From a checkpoint of a small transformer trained on Wikipedia.
Size: 11 layers, 2 heads of 64 (1 for keys and values), MLP 320 ReGLU, 3.99M parameters.
Architecture: no biases in attention or MLP, untied embeddings.
Each number is 200 + 20 x the weight over its row's rms, rounded and kept within 0 to 999. Layers, rows and columns count from 0. The size before them is the row's rms in percent of the matrix's.

# gate: layer 7 MLP gate, 320x128, rms 0.0717, rows 87-95, columns 0-127
# up: layer 7 MLP up, 320x128, rms 0.0714, rows 87-94, columns 0-127
# down: layer 7 MLP down (transposed), 320x128, rms 0.0717, rows 87-94, columns 0-127
gate87,096,188,183,181,171,179,199,175,190,210,203,204,190,206,211,181,231,251,208,184,214,213,208,218,198,175,182,202,195,227,229,225,239,207,181,209,190,175,229,199,198,181,171,224,209,204,201,220,215,245,197,199,208,205,227,199,222,212,223,173,211,178,179,161,202,189,240,189,203,209,192,191,202,201,228,184,231,212,197,202,217,209,191,226,189,169,191,205,202,210,223,160,200,173,177,194,193,203,204,164,186,225,216,217,218,197,208,238,221,196,200,218,172,174,207,172,231,160,163,218,213,190,195,230,174,197,213,248,210
up87,092,176,218,215,199,179,250,171,201,213,223,209,150,220,215,211,201,188,184,201,221,202,162,170,231,191,190,205,200,168,215,170,212,172,190,209,180,180,205,230,223,191,224,205,186,164,202,190,205,187,227,192,173,183,203,193,168,189,224,207,214,215,166,239,190,217,206,181,195,202,199,195,216,237,213,211,158,194,222,210,195,191,216,206,168,217,211,171,202,194,204,216,224,189,199,211,193,217,190,149,191,206,197,211,222,203,193,202,151,220,184,187,184,218,235,211,223,209,224,212,158,206,214,191,186,167,202,200,178
down87,096,237,215,176,201,205,181,208,201,204,189,191,231,191,186,200,211,168,209,181,213,205,202,226,169,192,213,213,196,199,209,223,198,181,173,191,174,230,204,200,197,207,167,189,166,247,222,206,202,186,144,261,197,185,201,223,244,199,193,209,202,177,216,218,206,201,208,219,192,203,230,218,255,175,210,225,202,189,165,174,209,169,204,188,224,208,209,216,171,203,195,186,199,209,226,180,224,179,195,210,207,170,216,181,191,205,197,177,198,176,215,228,227,191,172,205,214,224,204,195,206,186,198,228,229,228,228,212,182
gate88,094,198,195,213,207,191,207,187,231,178,204,214,158,236,231,198,205,190,183,208,237,225,206,198,203,189,212,174,220,210,232,187,200,236,218,213,196,189,176,192,209,182,188,214,238,204,198,244,194,191,227,212,230,212,200,196,220,233,202,175,193,214,180,181,230,212,202,185,218,186,205,205,203,212,193,190,202,215,170,165,208,182,173,212,162,235,178,185,207,151,191,226,166,199,218,164,186,229,209,181,205,183,215,161,215,196,188,204,175,213,214,186,189,192,188,159,238,195,204,207,170,207,229,222,230,189,203,176,182
up88,095,201,174,235,168,163,176,211,196,222,176,197,176,237,167,187,200,182,188,210,185,181,194,185,177,188,218,218,179,224,218,153,215,222,213,204,186,236,212,205,188,181,188,196,197,181,208,196,172,236,210,213,216,203,168,199,213,202,226,179,187,194,201,202,211,194,206,202,205,201,197,156,204,214,227,240,179,193,233,182,182,222,228,220,189,216,190,205,224,198,224,171,225,194,203,203,205,201,188,238,177,261,203,193,216,194,171,212,240,199,198,208,218,174,167,205,197,238,217,230,203,195,167,190,191,182,198,194,196
down88,094,197,192,226,226,201,211,213,196,198,166,228,181,209,171,201,203,208,201,195,172,182,171,217,218,184,210,208,229,159,197,206,192,143,169,207,209,191,177,241,182,214,220,215,248,225,183,188,231,169,196,182,203,201,219,219,186,200,174,213,214,209,224,209,171,199,191,206,204,178,208,209,214,202,202,191,196,199,164,174,210,176,191,171,196,194,216,228,187,201,210,238,186,191,181,206,168,213,196,198,236,171,185,194,210,202,199,225,165,186,189,191,215,230,198,185,206,170,147,179,171,194,242,194,172,201,190,192,220
gate89,101,232,188,188,207,208,179,192,152,190,230,188,177,180,182,184,218,228,189,202,188,200,180,171,175,192,216,174,187,203,200,201,207,221,167,197,187,210,197,182,218,199,182,220,177,176,188,173,184,221,153,186,179,229,157,203,186,162,175,230,188,173,190,163,205,221,220,236,192,217,160,220,223,152,188,197,218,200,226,156,195,196,208,217,188,192,226,204,199,205,157,184,182,209,197,169,198,214,205,186,212,224,193,228,202,203,185,185,208,206,204,184,212,210,190,192,185,171,180,181,213,197,195,214,224,213,218,191,164
up89,093,201,236,231,171,233,174,180,208,205,193,192,200,203,209,221,207,204,171,225,207,225,233,184,190,225,208,203,182,225,224,199,195,214,191,219,194,209,183,199,215,198,215,213,189,211,195,196,228,197,175,193,188,202,214,165,206,149,178,238,198,201,156,178,179,204,206,183,173,220,220,182,224,192,166,180,228,227,204,168,182,212,209,169,223,211,191,162,187,193,203,179,208,171,209,250,205,208,220,180,217,212,201,203,194,204,234,199,187,194,260,169,243,217,199,202,211,193,182,179,190,186,183,210,180,183,218,196,199
down89,097,186,148,227,197,199,201,197,193,224,189,180,255,210,170,208,204,217,207,188,175,173,237,201,192,197,165,193,205,192,203,180,206,197,200,196,149,186,207,193,176,203,194,201,225,217,186,224,194,225,176,217,167,184,213,200,203,221,190,172,198,195,212,210,226,187,172,242,217,187,174,181,194,232,191,212,197,168,213,211,220,211,236,226,185,201,217,213,242,222,199,234,194,205,201,172,195,195,214,181,204,208,167,180,212,229,202,204,241,208,177,201,174,208,194,202,197,199,204,183,184,247,208,190,196,181,154,210,225
gate90,097,215,214,215,214,193,201,191,193,233,168,213,186,200,210,193,223,205,177,179,206,210,173,201,176,174,207,214,210,223,186,227,208,177,185,192,175,233,192,197,231,214,178,220,194,216,200,211,194,215,227,210,201,203,186,220,172,223,248,172,199,182,178,188,180,196,191,182,230,179,231,181,219,208,182,181,234,199,219,234,190,227,187,218,213,224,194,177,187,200,190,182,196,166,210,170,200,167,174,222,222,208,246,204,181,197,197,232,213,195,165,191,182,247,199,213,225,167,178,193,201,190,168,212,181,217,206,158,227
up90,100,269,211,198,190,208,242,181,180,191,228,173,191,203,201,209,181,185,188,223,190,194,179,209,216,208,226,218,179,241,168,199,205,209,233,201,218,185,221,176,201,202,180,222,158,224,219,214,185,195,205,233,222,194,176,210,221,209,213,227,189,209,200,202,215,183,188,173,217,169,196,180,229,174,184,199,200,201,227,188,189,176,187,177,196,201,216,203,243,223,226,212,218,175,212,180,204,195,170,189,229,147,233,211,194,156,199,232,202,225,208,212,203,199,205,184,207,190,198,230,193,201,208,177,192,195,201,185,225
down90,087,167,171,211,223,194,189,195,216,211,176,215,228,209,175,223,201,191,223,191,205,202,208,169,194,210,196,185,203,179,220,164,173,172,204,187,187,202,189,200,199,204,208,204,230,195,192,183,198,189,239,221,164,182,206,188,211,190,196,201,243,207,180,232,194,222,224,229,167,225,215,250,171,203,179,225,233,200,197,210,217,210,219,217,197,217,200,218,181,170,171,232,182,204,188,208,212,191,222,171,189,219,162,206,233,246,193,167,219,181,209,186,194,184,217,217,179,243,209,199,215,225,183,225,220,191,206,182,223
gate91,103,196,198,179,209,168,160,185,169,146,195,196,211,242,211,207,197,193,177,218,219,219,207,189,192,161,207,203,191,168,219,188,242,197,200,202,208,187,184,206,212,200,203,177,187,216,207,214,209,191,159,203,182,185,171,201,210,220,177,238,190,240,197,165,160,204,208,209,197,201,197,169,202,215,196,173,202,159,207,214,167,217,190,213,183,220,187,202,223,170,185,184,188,218,216,185,238,182,207,179,164,193,197,179,229,215,224,182,207,203,223,190,211,204,164,203,217,197,228,194,181,209,184,180,181,203,151,181,209
up91,100,204,167,208,190,177,203,175,209,200,195,203,184,192,210,213,225,170,198,203,168,197,223,218,182,234,188,182,185,196,218,201,241,233,189,189,187,163,159,225,214,203,200,196,196,179,206,155,192,172,165,189,202,148,219,208,191,210,215,213,199,173,190,193,195,175,214,160,197,226,203,217,174,185,187,178,244,192,184,204,245,182,169,197,218,210,193,204,224,204,218,165,241,190,210,203,176,220,177,187,215,216,203,206,200,228,206,200,178,226,226,196,179,192,195,218,224,202,186,198,153,216,195,224,190,202,205,175,219
down91,098,237,222,173,202,239,186,232,203,154,155,167,189,214,216,186,228,223,227,224,212,216,165,230,216,167,177,211,209,191,196,195,153,175,189,226,211,226,235,198,177,219,191,198,193,188,222,192,222,195,212,213,214,239,204,201,184,180,208,225,173,193,220,194,185,217,198,244,181,195,204,189,208,174,182,206,177,204,173,215,211,191,225,207,203,215,198,204,178,164,223,164,186,201,191,184,188,187,223,206,162,203,224,188,201,212,201,221,231,206,223,187,223,214,186,208,181,218,218,207,221,224,177,200,189,204,204,187,211
gate92,094,212,186,206,177,187,192,216,165,174,161,217,199,210,202,205,204,179,160,196,201,240,236,213,205,176,203,200,155,198,209,167,206,187,190,229,221,229,190,192,191,169,169,223,193,178,220,205,199,230,215,207,200,175,196,210,206,206,202,186,217,189,207,184,221,163,206,184,179,183,154,165,202,236,189,209,189,168,203,182,227,221,154,172,189,231,190,201,190,167,212,197,197,239,186,229,196,218,200,191,186,179,176,224,195,212,219,186,197,201,182,216,183,232,186,201,221,215,204,242,217,217,216,179,196,220,196,214,179
up92,089,224,219,185,204,209,230,193,187,168,200,179,185,187,208,194,206,211,166,183,190,195,237,224,167,229,193,175,161,169,193,213,174,236,200,172,211,151,230,183,188,201,212,202,186,198,174,201,207,169,195,193,210,215,188,184,176,170,194,224,145,190,176,236,189,209,218,190,195,179,207,195,208,216,206,192,144,198,191,184,206,206,201,180,202,206,176,200,209,176,204,184,172,200,195,174,220,207,190,214,196,181,242,195,209,231,218,191,207,195,215,211,184,229,195,232,184,220,189,188,184,201,174,235,192,213,200,221,155
down92,097,190,184,199,252,203,179,180,241,209,170,230,219,194,216,208,193,196,236,209,180,179,162,221,203,152,211,195,202,209,236,236,212,188,191,216,185,205,174,189,213,198,194,207,193,220,240,171,198,238,198,195,182,176,228,198,200,212,177,172,238,209,188,194,214,177,177,220,215,204,225,203,236,203,206,214,199,190,191,230,190,201,192,210,207,169,221,175,188,219,237,223,225,226,200,217,193,202,197,174,219,200,154,192,222,166,170,203,179,196,204,212,197,168,171,216,181,187,201,227,221,196,212,205,181,204,216,200,200
gate93,099,215,228,213,165,164,190,196,188,219,206,238,209,168,210,194,214,192,219,195,210,214,191,207,206,187,236,198,226,230,197,216,195,192,185,182,219,176,203,189,200,198,196,218,198,221,168,226,212,186,219,225,198,218,196,222,209,235,196,184,203,181,196,187,235,208,214,189,171,202,195,186,180,188,202,198,204,183,175,191,217,202,213,192,235,170,208,208,182,185,176,211,167,197,173,220,165,228,200,188,206,198,182,218,206,240,196,172,230,160,187,188,217,213,246,157,193,221,185,172,165,194,177,252,199,194,239,222,214
up93,110,212,188,195,178,209,222,204,218,184,199,192,179,189,192,209,191,213,229,216,192,177,188,195,219,217,250,185,173,193,228,225,237,207,212,205,218,182,180,247,199,215,195,185,197,241,207,199,198,170,222,235,215,179,160,190,174,195,210,201,209,192,178,225,215,226,214,232,221,214,208,233,229,183,187,205,193,206,221,198,200,185,178,206,203,228,218,187,192,221,193,220,144,169,214,190,207,197,174,189,173,197,230,202,203,244,202,230,213,212,183,184,193,187,211,215,223,165,179,192,166,233,194,196,235,205,198,224,216
down93,105,209,197,170,196,215,204,205,181,222,205,227,230,215,208,180,244,202,200,234,213,201,194,213,181,218,161,201,236,206,226,186,201,181,196,192,196,189,219,212,179,214,224,175,193,204,215,216,210,196,221,230,197,191,248,223,226,167,225,206,218,187,193,207,156,177,230,197,195,208,218,178,204,220,210,218,207,204,169,188,202,191,230,180,216,207,183,194,201,185,172,191,245,203,202,203,200,205,204,193,249,227,168,192,196,189,252,175,177,192,229,226,217,218,206,232,190,193,206,193,258,178,207,203,191,206,182,209,222
gate94,104,189,184,217,197,201,190,172,212,195,237,194,191,191,196,204,197,218,209,171,199,180,193,221,184,189,187,217,215,199,219,240,192,205,210,221,196,181,183,178,157,212,236,204,252,174,211,220,228,211,186,160,185,227,236,194,229,193,157,163,225,189,190,184,179,213,215,204,179,193,206,213,212,180,184,192,204,179,196,214,255,211,207,172,223,185,210,213,222,191,191,226,193,203,190,206,166,173,182,196,184,190,189,163,203,210,205,181,210,207,200,196,195,204,204,167,195,222,211,158,187,219,189,219,201,228,186,242,157
up94,092,208,225,228,205,204,188,187,178,200,216,231,222,203,192,218,190,191,195,170,214,212,160,191,160,203,164,204,216,207,195,183,202,191,223,189,221,210,186,216,194,197,203,234,228,187,210,224,175,219,180,200,215,205,183,169,229,222,230,198,200,207,191,170,150,205,203,183,174,206,211,174,213,192,175,210,183,228,194,169,211,228,192,180,201,198,231,232,188,199,183,187,199,205,202,212,168,198,166,193,193,171,169,190,172,188,213,198,200,215,183,212,191,228,165,163,168,250,208,221,180,205,187,166,205,170,163,215,184
down94,095,209,226,200,226,207,204,206,202,188,193,198,211,225,230,183,190,181,181,227,178,204,206,198,187,201,189,194,156,195,176,207,249,237,192,211,188,196,171,242,214,175,183,178,200,219,205,158,197,192,174,176,186,215,186,197,173,183,226,181,195,186,197,226,234,201,231,242,200,232,205,227,192,193,231,205,214,207,221,220,175,182,188,211,195,216,206,166,238,241,218,181,224,165,187,168,211,214,222,192,191,220,217,214,184,203,182,189,205,172,210,200,203,157,188,231,200,203,207,170,194,195,176,178,221,177,197,194,214
gate95,092,223,175,195,166,179,203,196,211,186,198,232,221,175,210,210,185,222,175,204,192,197,191,211,246,213,189,186,200,192,215,202,213,260,176,202,187,171,197,204,191,203,204,187,210,222,240,191,205,209,220,196,189,195,184,145,218,205,208,179,186,223,182,223,184,188,192,178,177,233,246,236,202,182,221,209,201,214,204,249,242,199,207,212,202,193,196,204,212,215,202,228,227,234,213,165,202,201,193,208,231,202,201,169,211,194,208,215,213,176,180,178,222,208,185,212,204,173,205,200,207,181,207,185,232,198,162,156,208